Part of a small language model's weights.
Architecture: RMSNorm before each block, untied embeddings.
Training: a variant of Adam for these matrices, 701M tokens, 10692 steps.
Each number is 128 + 24 x the weight over its row's rms, rounded and kept within 0 to 255. Layers, rows and columns count from 0. The size above them is the row's rms in percent of the matrix's.

# layer 2 attention output, 320x320, rms 0.0252, rows 0-42, columns 160-319
size [113 110 108  89 103  87 109 102  96  99  97  94 108 104  87  97  88  90 100  93 102  93  93 104 105 113  92  91  93 109 110  89 155 110 106  93 103  90  94  96 111  99 107]
[[102 129  87 126 135 120 149 103  99 158 134 133 162 137 153 121 139 131 110 128 136 115 134 145 142 109  97 119 106 133 144 109 113 114 125 104 134  94  99 112  89  89 127  88 118 113 145 117  90 118 107 156 162 143 174  73  92 100 175 112 120 107 181  47  83 139 179 100 160 151 145 111  95 113  96 146 167 172 180 156 158 166  83  97 171  93  97 108 165 137 187 131 168 102 139  84 128 140 150  97 129 147 104 171 133 163 121 112  90 137 120 101 144 116 134 135 100 126 107 158 127  92  95 114 137 114  64 133 154 129  95  90 134 149 145 147 134 117 127 117 156 132 139  99 108 111 148 130 115 116 106 121 181 160 155 110 123 133 129 125]
 [136 144 141 122 129 116 112 135 150 111 158 160 186 131 103 123 108 112 147 113 144 113 137 125  90 128 108 122 128 136 116  92 176 166 163 149  96 107 104 129 142  90  40 132 111 121 121 113 141  92 141 118 124 101  93 151 123 102 147 134 129 122 173 105 113 181 169 135 134 128 100 174 173 130 135 110 120 105 101 112 136 140 116 202 144 145 164 164 121  95  91 135 127 106 139  98 129 122 127 111 120  92 159 127 143 131 125 122 148 153 129 137 186 136 138 149 137 111 106 138 136 171 149 126 163 125 120  65  76 152 161  96 110 127 152  96 131 154 114 160 106 149 162 115 141 138 104 140  88 133 117 121 148  97 120 177  86 158 110 102]
 [160 124 154 104 147 161  87 122 143 126 140 108  91 147 106 100 119 146 137 133  64 125 150 130 121 139 129 114 122 129 121 107 116 167 149 129 141 139 112 118  87 145  92 111  94 119 170 112 122  78 108 140 132 122 114  92 140 136  88  57  96 146 140 118 132 161 154 110 195 111 161 125 154 120  95  70 108 114 113 122 158  99 165 129 124 193 134 113 162 108 116 161 105 125  96 133 136 114 129 177 137 160 131  95 125 130  90 135  93 128 154 145 111 164 119 119 126 115 178 109  99 108  95 133 130 107 140 151 166 141 122 153  95 137 123 112 165 110 182 126 137 133 110 144 125 125  99 125 138 136 126 152  59 117  97 127 103 121  91 149]
 [ 99  86 122 111 131 112 142 151 161 115 163 126 121 136 124 119 117 156 121 134 138 150 130 137 142  87  85 109  85 118 138 101 100 143 137 131 146 119  95 107 123 170 148 143 157 142 124 133 158 128 143 159 121 140 161 101 110  78 110 141 118 142 162  97 119  92 163 131 156  83 168 125  91 129 107 135 117 126 103 129 138 120 155 110 113 123  92 151 167 183 160 132 114 181 104 149 115 104 132 107 171 118  68 123  91 132 106  93 110 112 118 153 134 104 120 122 142 153 120 105 107 126 116 151 114 157 138 160 151  89 127 133 146 164 136  83 128 120 129 106 155 131 138 110  95 105 125  89 151 126 147 116 108 125 122 120 128 115 169 126]
 [ 99 145 104 120 128 117 130 119 142 136 111 152 160 137 103 142  98 166 149 114 147 128 186 140 124 133 133 120 112 148 123  92 193 144 106 113 121 135 135 125 122  82 163 138 149 131  98 149 122 151 126 182  90  97 137 140 167 171  80 103 140  59 103 151 111  78 120 131 132 121 174 114 132 160 104 149 107  94 115 130 153  78 128 118 174 108  93  70  92 115 132 177 154 141  88 193 137 121 137  83 141  97 133 146 163 134 155 114 154 131 123 125 127 129 136 140 109 140 144 141 148 137 102 121 142 144 158 136 117 135 111 137 148 112 140 122 112 110 103 115 118  99 120 130 105 110 122 138 119 128 127 113 167 143 162  95 137 132 127 116]
 [130 102 133 125  99 157 146  87 139 106 144 108  91 101 150  98 115 112 105 125 110 141 140 141 142 117 126 113 133 137 152 142 140 171 121 177 113  89  98 121 145 123 103 161 104 157 124 123  79 115 102 129 156 136 141 148 105 120 157 142 200 167 119 150  85 146 137 133  92  90 101 151 128 164 104 103 134 155 149 120 118 167 129 148  97 107 158 101 129 112 110  85  99 178 116 134 140 121 139 111 172 161 117 108 153 118 149  95  72  82 108 130 100 125 114 123 121 144 126  90 143 123 108 157  95 105 145 134 151 127  59 108  99 138 106 109  93  94 115 159 140 116 108 154 113 120 142 134 123 110 156 146 144 169 136 138 154  84 116 145]
 [144 118 126 139 134 130 119 135  69 176 165 141 129 115  72 121 153 130 142 140  93 111 120 167 146 136 133 107 110 143 131 142 127 128 180 163 115 133 101 108  97 153 128 109 147 136 153 137 125 119 152  75 139  85 107 105  95 108 105  86 138 145 131 116 160 155 126 124 203 139 132 106 117 152 140 108 147 142 108 124 162 164 118 151 125 178 151 127 159 106  78 159 100  86 161 124 110 156 147 154 130 136  93 127 169 129 163 130 100 146 138 118 108 126 111 149 112  85  96 109 154 131 108 179 127 135 102 161 147 106 125 106  90 149 122 120 115 104 105 133 166 113  99 130 161 142 157 163 113 126 114 171 158 152 138 117 135 122 155 164]
 [126 151 130 133 167 116 125 138 125 116 115 119 146 144 129 130 128 132 117 132 126 133 138 143 131 130 137 116 182 129 158  82 115 173 169 135 111 150  76 172 112 143 128 100  67 134 126 174 152 149 172 137 142 147 111  73  82 119  78 134 165 108 151 145 138 149 105 133 178 142 179 136 101 130 155 126 117 103 106 138 133 136 120 156 154 117 138 104 139 102 129 170 124 108 127 144 137 117 137 138 125 153 116 123 167 102 125 154 117 147 156 104 112 134 113 115 137 121 144  72 103 108 149  99  86 121 144 138 115 152 115 119 147  68 116 103  81 110 130  58 113 160 144 134 131 127 165 153 143 164 111 116  97  98 167  81 115 101 100 139]
 [154 125 111 128 117 143 132  96 108 130 136 111 124 133 112 138 126 189 112 120 103 130 139 161 142 140 162 132 122 144 156 160  79 107 152 164 143 172  99 126 103 100 109 125  78  69 157 114 112 141 136  70 143 142 115 116 115 142 128 120 114 133 116 120 104  97 177 106 179 135 117  99 128 115 153 124  87 125 119  97 112 130  73 138 127 118  92 128 161 134 122 149 163 115 149  96 157 122 102 142 115 159 110 113 116 121 123 171 126  73 114 100  83 144 121  98 167 179 124 109 110  89 137 119 127 127 132 137 100 109 156 127 114 109  86 114 117 125 126 108 129  89 137 127  81  99 103  91 120 151 155 146 119  96 138 110 183 118 124 110]
 [133 121 130 135 119 111 126 135 117 134 127 130 155 111 144 119 120 166 131 127 148 110 129 150 127 100 140 105 126 131 142 122  93  77 189 172  75 166  90 149 164 165 124 137 135  61 119 126  89 171 126 126  54 193 138 130 137 181  71 158 115 113 148 112 104 122 103 131 130  79 147 173 142 190 139 114 119 138 149 142  97 110 104 149 125 146 110 130 131  88 114  96 133 100 154 105 145 132 143 105 108 141 101 128 113 104 133 139 107 120 145 126 143 117 113 135 142 126 144 141 129 131 161  98 101 122 133 134 141 131 135 148 122 112 119 143 123 117 130 113  98 132 134 142 121 126 113 153 182 144 143 126 127 132 110 121 132 120  99 114]
 [ 96 101 116 130 103 113 152 124 126 146 125 129 120 115 164 114 158 112 159 121 109 133 111 118 152 106 116 124 116 121 154 125 133 113  91 143 110  94 158 136 124 112  92  96 174 146 107 154 138 148 127  65 160  94  97 113 129 118 193 154  87 156  56 144 189 145 118 122 117 168 123 129 119 160 152 149 135  73  98 114 153 127 145 168  83 131 169 149 134 139 120 121 149 159 147 130 138 118 109 167 152 104 181 133 123 141  88 118 136 124 105 177 108 154 109 130 117  83 143  73 121 121  92 126 112 118 169 108 118 137 103 177  65 133 128 111 117 140 124 136 147 162 117 133 123 169 149 129  94 131 115  95  64 176 119 104 129 109 106 163]
 [157 121 127 160 106 110 134 194 169 121 147 186 164 127 102 134 112  85 109 160 139 176 131 147 144 132 148 161 150  78 115 101 108 108  83 122 154 110 125 111  95 164 138  75 132 123 133 155 122 123 130 108 148  97  94 134 125 148 158 134  90 113  91 123 166 102 116 161 113 157 123  86  60  76 109 157 151 138 162 139 124  76 125 139 109 126 146 133 122 160 109 138 141 100 140 137 168 133  87 149 135 129 124 126 133 158  76  93 160 114 104 140 161 123 121 114 104 112 138 170 135 136 131 137 105 109 114 126 127 132 144 125 128 148 136 118 140 151 128 135  90 136 129 125  99 115 130 153 114 103 125 126 111 121 101 139 108 135  96 122]
 [114 140 145 128 151 110 131 102  99 104 125 126  94 115 137 105 153 141 140 116 146 115 120  96 143 132  95 113 119  87  93 143 135 130 118 102 196 124 124 126 122 135 126 137 121 164 157 104 113 111 109  99 115  99 153 139 125  91 146 134 116 147 118 121 156 106 114  95 105 160  82 121 142 105  87 110 140 121 128 111 172 122 113 126 100 147 132 178 106 162 138 151 142 160 132 123 113 162 150 159 139 113 111 119 170 125 108 135 113 141 111 102 107 123 107 161 146 118 125 139 120 127 131  96 165 124 112 160 138 110 142  76 128 130 136 164 147 133  96 121 131 121 138 106 148 114 128 129 134 125 125 126 139 146 135 124 113 125 172 167]
 [143 149 117 129 120 146 124 154 137 113 128 136  86 124 148 139 158 128 122 153 113 171 113  55 157 146 130 152 129 112  95 131 145 159  98  92 116 159 133 134 160  91 120 161 125 110 147 134 125 123 113  98 106 148 122 127 134 115 112 152 144 108 139 141 109 115 117  97 128 134  95 100 147 158 160 112 117 143 102 146 121 147 123 157 134 131 160 121 103 145 111 158 129 166 118 120 123 149 132 152 116  91 109 115 100 132 125 165 169 134 130 105 133 147 111 120 130 141 132 133 119 105 126 151 149 116 118 102 137 150 131  93 136 135 147 109 152 111 144 140 128 112 158 117 163 137 126 133 144 153 107 142 143  93 159 121 134 139 150 120]
 [138 118 133  89 151 119 125 160 106 163 134 163 163 146  87 121 145 106 119 127 123 102 126 154 115 127 137  90 108 151 148 127 128 162 192 121 133 110 126 162  98 107 150 140  79 145 142 148  91 120 152 118 154 136 115  93 126 135 120 125 158 134 175 100 174 155 142 120  98 154 159 111 117 164  98 116 164 110 162 162 149 156 161 173 152 175 152 161 116 125 165 135 127 127 118 109  92 126 131 109 100 153 152 111 166 164 169 125 126 159 155 132 161 107 134 142 123  95  88 105  95 127 131 129 113 123 102 150 117 140 160 122 137 128 165 143  76 141 129 130 125 109 116  97 137 154 136  89 153 147 131 122 127 121 108 112 121 118 121 106]
 [160 135  92  81 194 128  99 163 145 145 134 157 142 132 117 175  74 139 164 116 133 112 132  94 125  96 137 146 111 151 107 152  73  91 148 130 124 101 163 161 152 114 175 103 105 107 129 115  87 166 137 101 125 157  84 112 133 116 107 104 135 131 115 155 158 120 114 131 152 126 154 114 115 118 152 132 146 124 120 134 116 122 138 110 117 126 117  68 114 104 162  86 137 112 107 171 109 134 127 130 106 101 104 145 129 152 142  90 136 109 126  98 148 141 157 162 101 131 114 123 127 117 153 150 154 131  95  87 165 113 141 117 147 146 126 150 142 116 110 143 134 118 146 123 106 156 147 136  90 113 118 129 126 114 134 135 150 153 117 123]
 [129 135  76 105 127 115 112 137 120 135 144  99 155  72 139 122 115 168 134 119 157 138 159 116 128 120  97  86  95 137  87 105 142 117 120 136 124 125  98 113 124 133 149 129 156 132 154  85 117  99 113 141  96 116 135 111 132 105 116 129 106 159 124 140 114 113 154 114 167  85 149  84 147 129 116 102  97 158 116 118 142 106 138  88 122 148 126 118  94 127 111 159  87 158 173 146 120 137 100 146 111  86 132 124 150  95 123 152 133 114 141 131 114 119 144 153 133 176  94 125 189 150 132 134 152 154 143 142 120 136 102 114 103 112 125  69 115 132  94 160 156 103 128 107 118 105 116 155 132 147 125 148 170 141 131 120 131 125 173 127]
 [111 129 123 148 160  90 124 139 166 129 127 102 108 145 147 158 133 146 168 137 113 136 100 132  91  89 138 136 122 124 121 131 143 102  75 175 134 118  94  93  76  77 138 143 134 125 105 106 137 166 116 148  94 171 188 118 109  90 117 155 119 122 130 147 135 143 149 159 142 125 116 150 138  73 110 157 146 172 146 103 125 140 125  91  93  91 152  98 127 129 123  99 136 127  95  96 100 123 132 139 136 111 157 122  83 133 125 161 131 139 112 105 119 117 113 144 141 119 122 148 141 113 139 152 162  95  84  99 106 101 160 101 153 191 159 132 129 156 188 174 139 180 102  98 111 145 108  91 122 122 110 123 136 131 128 139 171 176 107 120]
 [109 132 117 124 150 178 126 145 120 147 120 121 118 133  96 158 193 117 138 117 160 154  77 133 123 142  85 170 120  78 151 135 137 121 131 150 166 147  87 174 122 117 119 130 106 129 106 156  92 161 101 177 118 161 169 123 147  78  83 148 124 106 167 127 140 133 117 122 103 108 147 123 125 122 121 104 155 145 141 162 136 126 102 135 128 106  99 110 134 106 156 105 122 122 102 133 135 102 121 123 151 146 137 110 148 134 147 115 153  71 118 147  73 118 131 112 179 144 148  68 124 123 122 155 117 124 179  89 171 116 118 126 133 133 103 117 104 130  99 102 134 142 102 152 110 128 140 141 112 109 133 175 101 146 113 150 146 101 114 118]
 [ 97 145 148 119 118 147 160 114 114 136 105 111 117 146 157 151 119  76 113 142  89 114 103 140  96 161 132 130 129 139 113 114  80 174 145 131 149 143 122 134 187 124 140 150  78 127 112 133 130 126 141 128 145 154 123 100  93 123 122  95 129 146 128  78 116 163 121 127 100 114 136 136 139 139 176 128 124 106 147 100 138 170 129 118 146 195 132  99 161 150 157 145 110 161 168 126 167 138  99 132  72 120  96 154 107 136 123 108  66 158 137 136 113 156 173 103 104 122  91 119 131 134 144 121 160 126 118 122 128 159 119 134 146 126 197 132 148 154 104 160 133 112 132 140 115 142 126 108 117 130 137  64 125 147 149 134 115 180 156 126]
 [128 143 110 179 115 107 136 100 143 179 110 135 113 140  91 130 116 144 133 146 170 133 138 126 101  93 145 130 101 118 130 149 100 128 127 128 172 163 132 141 112 129 104 158 115 123  59 108 135 165 119 137 103 147 158 177 111 120 107 135 113 145 141 105 103 132 144 112 107 119 125  79 136  99 126 143 141 142 121 108 118 142  97 124 118 116 139 102 122  94 131 154 144 108 138 119  94 139 121 130 137 153 151  96 113 115 127 118 115 140 134  96  89  80 152 137 151 147 166 126 129 143 154  83 160  98 149 165 121 145 132 124 100 175 107 135 162  93 120 135 109  81 148 132 123 103 109 113 172 152 135 101 120 115 105 120 149 108 129 119]
 [149 142 128 144 142 125 119  96  92 132 134 145 119 120 128 142 145 156 136 140 107 143 192 130 142 117 147 118 139 158  73 141 157 163  91  87  97 117 106 165 119 168 156 103 157 111  81 176 169 189 167 170 138 177 182  95 172 127 115 155 148 107 134  83 122 104 127  69 146 167 165 113 111 156 154 181 142 108 138 199 160 111 132 122 139  78 111  98 110 125 167 137 144 120  92  68 125 131 130 131 128 117 119 115 131 123 111 148 126 149 151 136  98 132  98 158 154 132 141 115 152 117 106 129 129 140 142 132 121 154  85 130 143 120 140 129 129 105 164 145 168 144 108 140 122  90 142 113 153 101 100 142 105 145  89 149 142 157 145 136]
 [134 109 128 133  70 160 120 182 138 131 134 128 107 131 142 143 112 121 130 130 135  88 108 141 122 116  83 129 131 133 143 122 118 142 169 125 135 165 120 104 140 131 132 139 108  95 141  74  95 109  97 187 124 130 131 117 114 140  73 109 141 107 114 152  83  99 109  97 129  75 104 120 145 111 115 101 109 137 149 133 139 125 119 117 130 105 120 104 137 138 105 159  89 143 107 176 156 113 108 150 150 122 101 112 103 155 119 122 127 130 125 136 126 129 111 117 127 121 115 134 124 143 132 128 161  82 118 117 164 158 144 163 110 147 102 145 135 135 140 143 108 127 132 147 128 133 136 119 107 130 134  86 112 142 142 141 132 144 147 124]
 [122 103 103 121 163 128 137 102 121  74 130  89 121 134 166 112 103 122 114 110 126 126 120  93  74 126 155 156 138 172  81 139 119 123 129  90 118 111 102 131 145 123 158 165 130 174 138 126 131 115 132 182 131 120 147 112 118 118  80 169 169 107 158 167 107 129 139 173  65 131 125 134 176 118 148 129 149 145 141 199 108 157 134 129 134  80 125 120 109 155 144 133 131 115 127  92 131 128 134 135 114 151 130 117 142 110 112 121 112 140 154  91 132 118 124 138 127 129 122 117 127 135 150 120 131 127 127 100 136 165 114  86 146 126 144 124 125 143  89 124 133 124 135 115 121 109 101 130 153 136 130  92 115 122 115 114 130 122 132 116]
 [143 143 121 146 108 144 101 129 132 149 165  60 106 112 107  99 132 139 125 150 138 133 124 146 132 106 103 101 117 112 146 114 122  76 105 110 124 145 153 132  92 169 135 146 152 109 125 134 140 151 120 154 131  79 121 121 151 166 159 120 156 142  87 154 105 122 136 115 101 152  90 171  87 127 140 160  84 108 171 121 143 120 145 132 146 142 131 130 146 148 143  98 125 158 144 121 116 107 148 172 169 159 192  94 172 103 106 155 155 118 107 102 119 109 115 153 140 134 171  97 128 114 153 158 124 113 155 135 109 149 147 122 120 113 153 164 101 106 113 108 118 113  79 140 132  90 109 147 143 113 110 159 119 103 131 146 122 122 144 146]
 [149 113  97 174  88 138 121 136 153 157 115  88  96  96 120  83 140 141 135 132 115 185 141 145 147 141 108 119 105 107 135 185 119  77 111 144  96 139 123 153 108 114 125 158 140  87 142 136 131 176 120 129  92 165 147 147 140 139 124 141 180 129 153 140 120 100 105 150 129 130 116 136 120 164 183 135 113 109 130  95  88 135 145 129  83 142 131 115 131  98 104 114 147 133  91 127 112 123 150 140 140 137 128 112 134 107 155 121 144 125 106  93  95 115 139 145 144 108 132  88 102 116 156 150 115  93 119  94 148 124 156 144 127 125 130 101 157 158  99 140 134  89 142 129 127 152 128 157 109 158 101 136 122 119 144 117 129 108 121 155]
 [128 125 119 136 118 110 148 103 130 143 119 111 156  94 152 130  94 151 128 114 113 119 150 148 105 109 120 131 134 156 102 147 164 102  94 145 136 164 104 144 108 102  98 145 117 114 132 134 120 136  85 113 159  88 136 162 156 153 159 137 138  85  96 155  72 131 119 135 101 138  76  98 126 136  87 112  78 112 144 110 155 157  98 135 153 141  98 138 170 174 164  87 137 135 163 162 129 117 120 159 132 157 152 108 134 106 124 151 114 119 166 150 125 152 139 105 140 173 156 124  93  92  89 114 157 158 166 184 131 148 120 121  97 117 139 118  98  97 145 114 120 125 142 118 145 123 113 106 157 149 120 133 112 124 123 160 144 124 131 147]
 [148 104 129 105 111 161 189 146 126 129 135 148 132 152 159 161 121 141 129 117  99  98  91 144 159 163  97 150 163 133  93 160 132 101 135 140 179 110 126 157 110  92 161 127 141 136 149 156 101 134 132 126 121 127 146 118 132 100 126 147  88  85 128 127 139 142 148 129 145 178  95 149 159 126 156 101 146 133 114 145 114 115 147 146 171 137 126 169 118 122 177 126 142 123 132 126 127 109 131 116 126 140 142 141 142 110 119  97 164 156 126 101 149 113  97 140 138 132 138 111 147 124 117 136  99 113 139 133 146 106 134 112 158 130 151 141  92 131 130  91  84 131 134 148 152 153 140 140 132 108 124 134 144 121 124 105 119 147 161 133]
 [150 127  93 137 130 129 113 108 140 145 133 141 109 164 106  96 147 129 133 124  96 123 100 104 117  88 116 129 173 131 151 107 119 103 132  97 110  99 146 121 138 123 171 130 137 136 144 123 128 121 151 148 128 112 135 153 115 131 147 104 120 142 159 148 126 116 116 149 115 105 121 122 108 103 115 124 161 157 162 154 136  69 139  92 106  88 116 121 113 123 126 171 146  86 140 139 147 151 110 140 100 130 131 101  99 115 114 125 137 121 133 133 133 137 150  98 125 133  99 135 154 151 178 114 121 104  92  80 106 106 139 153 158 161 146 137 133 134 158 116 112 149 130 108  95 102  86 127 117 153 109 142 116 134  97 184 151 133 121 107]
 [124 129 173 137 136 148  97 157 130 155  88 105 114 134 147 119 153 126 147 139 119 148 123 126 155 159 125 122 114 112 153 149 133 131 137 137  99 158 142 168  80 119 167 163 152 139 131 110 110  80 116 134 117  95 129  78 170 121 172 114 123 119 142 148 173 151 109 136 127 162 105 149 162  85  64  84  78  90 142 111 154  68 186 139 142 128  80 177 124 144 109  71 125 134  69 146 134 143 156  94 154 124 134 120 153 153 125  99 142  73  83 134 105 110 112 118 133 125 126 112 108 139 146 132 120  90 126  83 163 114 111 137 122 157 105 124  98 155 132 129 123 145 135 169  82 134 149 106 108 111 143 107 103 115 145 166 137 122 122 140]
 [154 111 164 145 135 133  98 168 111 144 118 144 114 111  72  92 132 111 135 167 144 142 155 169 124 117 119 123 128 113 178 106  98 168 134 169 142 173 112 130 102 117 124  92  67 162 136 142 127 125 170 117 120 131  85 112  85  60  88 143 154 129  84 142 171 122 134 183 126 133 135 172 117 121 103 122  76 108  79 102 146 120 106 152  93 197 131 163 164 163  94 129  92 149 121 173 133 122 124 154 133 126 146 134 129 137 137 149 149 149 170 116 140 126 117 104 113  94 133 127 158 142 162 134 130 128 135  94 115 108 146 165 111 170 120 140 137 132 139 142 126 136 140 134 114 105 100 139 106 139 123 117 127 125 125 129 127 134 141 113]
 [110 102 106 158  85 176 115 173  92 144 145 136 142  99 101 116 133 105 103 164 110 110 132 164 149 153  99  89 107 127 142 153  91 145 156 122  89  73  64 149 104 105 134 157 134 112 154 145 125 144 125 123 111 152 161  99 106  73 111 113 149 103 162 118 153 140 129 114 177 153 175 104 142 110 121 121 153 124 144 115 131 112 106 101 163  97 114 117 149 116 105 128 150 111 129 110 115 161 128 120 126 127 131 155 102 168  92 121 104  96 157 144 126 148 109 100 129 105 109  96 126  98 128 153 156 144 116 141 151 125  85 135 112 164 129 158 123 123 138 114 142 147 147  84 118 124 160 123 126 119 141 114  94 147 147 123 138 177 107 122]
 [143 130 168 151 107 140 104 133 158 192 123 137 107  88 108 127 129 104 167 168  91 183 154 178 151 182 181 115  99 103 133 170 146 108  99 151 117 152 116 119  84 107  96 106 155 149 154 140 122 160 127 142  93 116 119 128 145 124 142 146 126 137 107 142 118 132 159 120 113 150 106 137  88 151 129 123 116 140 121 122 146 114 137 117  98 142 120 147 117 104 107 114 108 122 121 107  71 142 140 109  79 116 131  94 149 114 141 129 162 143 133 114 129 114 131 139 148 130  99 143 118 150 137 110 145 129  91 121 119 153 127 116 141 138 183 104 115 107 149 150 182 137 123  80 144 105 134  90 142 164  79 130 131 152 125 118 181 152 176 117]
 [120 118 130 150 150 127 135 122  63 122 183 121 143 106 127 135 122 149 133 104  92 123 159 151 147 150 145 108 109 160 141 181 138 143 154  97 130 141 156 136 156 165  63 123 123 172 107 135 156 129 139 118 154 117  78 113 154 141 147 196 153 147 100 118 118 154 147 114 122 136 139 198 135 239 207 171 144  91 118 104 140 128 111 171 113 134 141 165 129 106 119  82 149 123 139 113 148 135  99 148 144 111  99 141 154 152 176 111 159 152 105  97 135 134 140 133  91 116 106 126 155 110 151 142 119 153 123 140 153 143 151 147 131 120 125 149 121 120 126 136 144 134 136 138 105 122 130 116 109 130 132 126 170 144 155 130 122 128 111 123]
 [102  94 127 130 165 163 150 136 152 117 105 120 131 134 169 132 134 159 109 117 126 133 128 129 136 115 151 146 140 173 122 124 137 124 159 128 106 148 156 141 167 150 114 103 116 120 145 125 166 131 128  96 158 122 133 142 154 101 110 152 128 146 135  91 136 125 118 119 139 142 102  89 106 155 151 127 122 139 109 141 144 122 136 124 126 146 167 153 121  72 138 153 113 116 128 120 122 105 167  96 111 109  98 158 140 125 102 116 105 154 154  96 154  79 138 134 139 121 112 133  94 136 116 118 133 105  92 101 159 118 140 106 111 162 151 165 143 155 153 190 120 110 135 114 162 143 106  87  92  73 125 127 133 108 122 110 135 169 130 132]
 [108 113 170  98 151 129 108 168 166 125 128 184 130 139 104  99 129  79 113 144 119 122 143 177 112 137 143 138 147 122 170 114 126 152 151 134 210  95 125 148 108 168  63 104 137  90 114 151 143 144 146 144 129 130 104 107 118 109 155  93 114 169 143  78 124 129 133 130 197  72 149  91 124 125 111  90 124 107 140 105 159 136 134 148 127 138 139 102 148 108 154 181 109 144 115 116 109 142  99 103 145 106 119 154 132 157  99 126 122 116  82 145 129 138 100 138 101  84 108 125 116 141 128 159 167 114 104 109 148  94 109 124 137 180 159 160 120 121 151 148 122 151 151 129  95 118 129 129 118  98 160 117 163 133 135 170 152 142 108 124]
 [153  94 100 154 153 124 111 133 140  98 133 121 162 103  94 103 130 129 170 141 161 156 165 130 142 122 123 110 120 141 100 132 146 130 120 127 176 111 148 142 104 141 107 121 129 145 129 189 132 159 133 102 142 101 143 135 142 126 160 135 114  80  93 138 133 124 127  96 125 154 154  82 125 139 108 146 119 124 155 148 127 119 177 158 131 136 169 141 160 114 182 150 172 134 100 132 109 143 156 139 163 151 120 148 131 138 122 132 167 137 129 103 139  94  96 155 160  99 160 119 139 139 136  95 115 112 124 112 172  91  99  90 121 113 147  98 105 129 111 109  90 124 149 143 148 136 120 149 125  96  94 149 150 118 113  87 119 129 161 138]
 [135 125  89 140 157 127 126 134 152 119 111  97 173 143 108  97 153 110 135 113 171 107  79 133 132  88 126 136  80 144 148 106 127 123 130 157 103 122 130 119 118 135 143 122 120 113 114 118 143 137 183 156 143 145 119  86 149 126 150 115 161 103 104 106 137 169 141 187 154  93 140 144  77 119 135 135 100 149 182 157 126 134 130 100 170 125 108 126 152 159 146 138  60 149 122 108 109 169 149 133 147 159 142 136 107 123 129 144 101 101 117 147 107  88 136 133 149 127 126 137 183 172 132 113 137 151 103 112 138 144 119 113 130 114 113  85 104 139  80 133 113 127 119 104  90 138 124 140 141 156 114 122 150  95 114 145 137 135 133 110]
 [116  97 148 112 141  97 143 138 102 136 117 126 131 111 130 158 115 136 135 154  98 116 141 111 130 116 142 129 147 140 106  97 155 114 103  92  86 106 141 186 142 162 140 129 151 155 134 146 135 127 145 145 157  67 127 126 140 141 135 156 123 134 130 159 144 143 134  94 111 169 161 112 158 130 118 151 126  77 103 133 158 117 177 166  94 120 130 158 141 116 144  89 159 152 111 106 140 140 111 167 150 154 168  95 146 107 183 158 139 153 130 119  97 138 101 147 133 111 127  94 160 113 155 139 136  66 155 111 103 124 137 164 124 126 137 142 157 135 124 134 145 147 115 144 102 134 131 150  96 143  89 140 136 168  92 153 103 140 144 137]
 [136 129 127 162 132 175 119 137 145 138 148 174 128 160 116 141 138  90 102 154 109 109 132 116 144 122 116 133 144 114 158 104 140 116 127  81 120  97 123 135 139 137 130 157 138 135 139 124 183 105 111 162 131 141 121 116 127  82 129  96 153 124 191 140 139  58 130 130 156 100 178 114 133  80 144 143 126 107 146 151 130 132 123 113 146  96 125 110 150 126 140 155 149 164  78 148 178 101 103 101 161 120 158 149 134 147 140  62  90 109 123 155 130 178 111 118 104 155 150  89 162  99 117 151 122 133 149 139 138 146 133 153  84 138 101 116 104 155 124 135 147 115  94 172 134 158 156 133 103 112 131 116 115 141 123 165  73  89  98 133]
 [101 146 127  88 113  97 117  94  88 118 137 186 145 110 115 105 127 120 122 117 142 136 109 138 107 119 109 163 121  80 124 175 135 113 148 116 145 146 138  87 131 142 102 117 121 135 138 111 143 115 129 106  82 158 138 130 166 116 144 114 104 163 162  96  97 121 107  88 155 115 120  88 119 127 182  91 129 150  98  80 139 139 132 132 121 146 149 126 118 122 114 182 130 128 122 145  91 134 143 128 135 142 105 122 147 140 146 122 120 155 138 130 119  85  97 115 145 132 140 120 118 124 120  98 134 154 131 162 120  97 176 142  93 128 117 147 102 100 141 126 110 141 135 131 115 119 122 135 125 138  91 152 168 121  94 123 132  86 168 152]
 [156 158 119 178  84 126 142 137 114 124 148 132 121  98 116 131 144  98 112 135 112 135 123 141 133 141  84 152 122 105 126 130 140 114 140  76 141  96 139 156 158 151 156 144 180 161 100 118 141 129 145  87 147 141 137 151 102 141 120 123 109 111 123 123 114 105 138 117 133 136 136 133 162 139 172 158 167 117 113 119  90 171  86 128 158 110 120 111  98 138 148 126 188 114 173 123 183  82  90 144 163 146 120 137 117 189  69  94 136 114 112 176 135 152  97 126 105 141 151  94  87 110 124 111 110  96 166  97 107 126 133 166 117 135 124 138 122 155 123  96  93 140 120 180 118 142 160 130 119 113 113 118  95 142  82 156 101 100  83 124]
 [101 128  93 135 161 104 143  96  92  79 113 100 119 148 111 109 109 125 109 122 138  69 126  95 115 107  97 121 110 138 164 111 117 158 135 136 138 109  93 121 111 147 148 123  84  86 105 118 108 135  95 117 146 141 141 104  96 132 105 127 143  90 140 112 129 143 113 121 148 112 121  99 139 145 131 149 135 137 164 148 123 150 129 149 127 107 120  77 134 124 143 100 118 133 123  93 136 178 139 161 151 133 139 133 111 140 168 126  84 118 148 129 111 113 112 131 143 128 131 124 157 166 136 156 123 140 124 120 161  94  99 130 122 116 100 133  94 140  80 119 114  88  84 139 128 142 130 182 123 116 153 140 124 149 134 135 118  93 137 136]]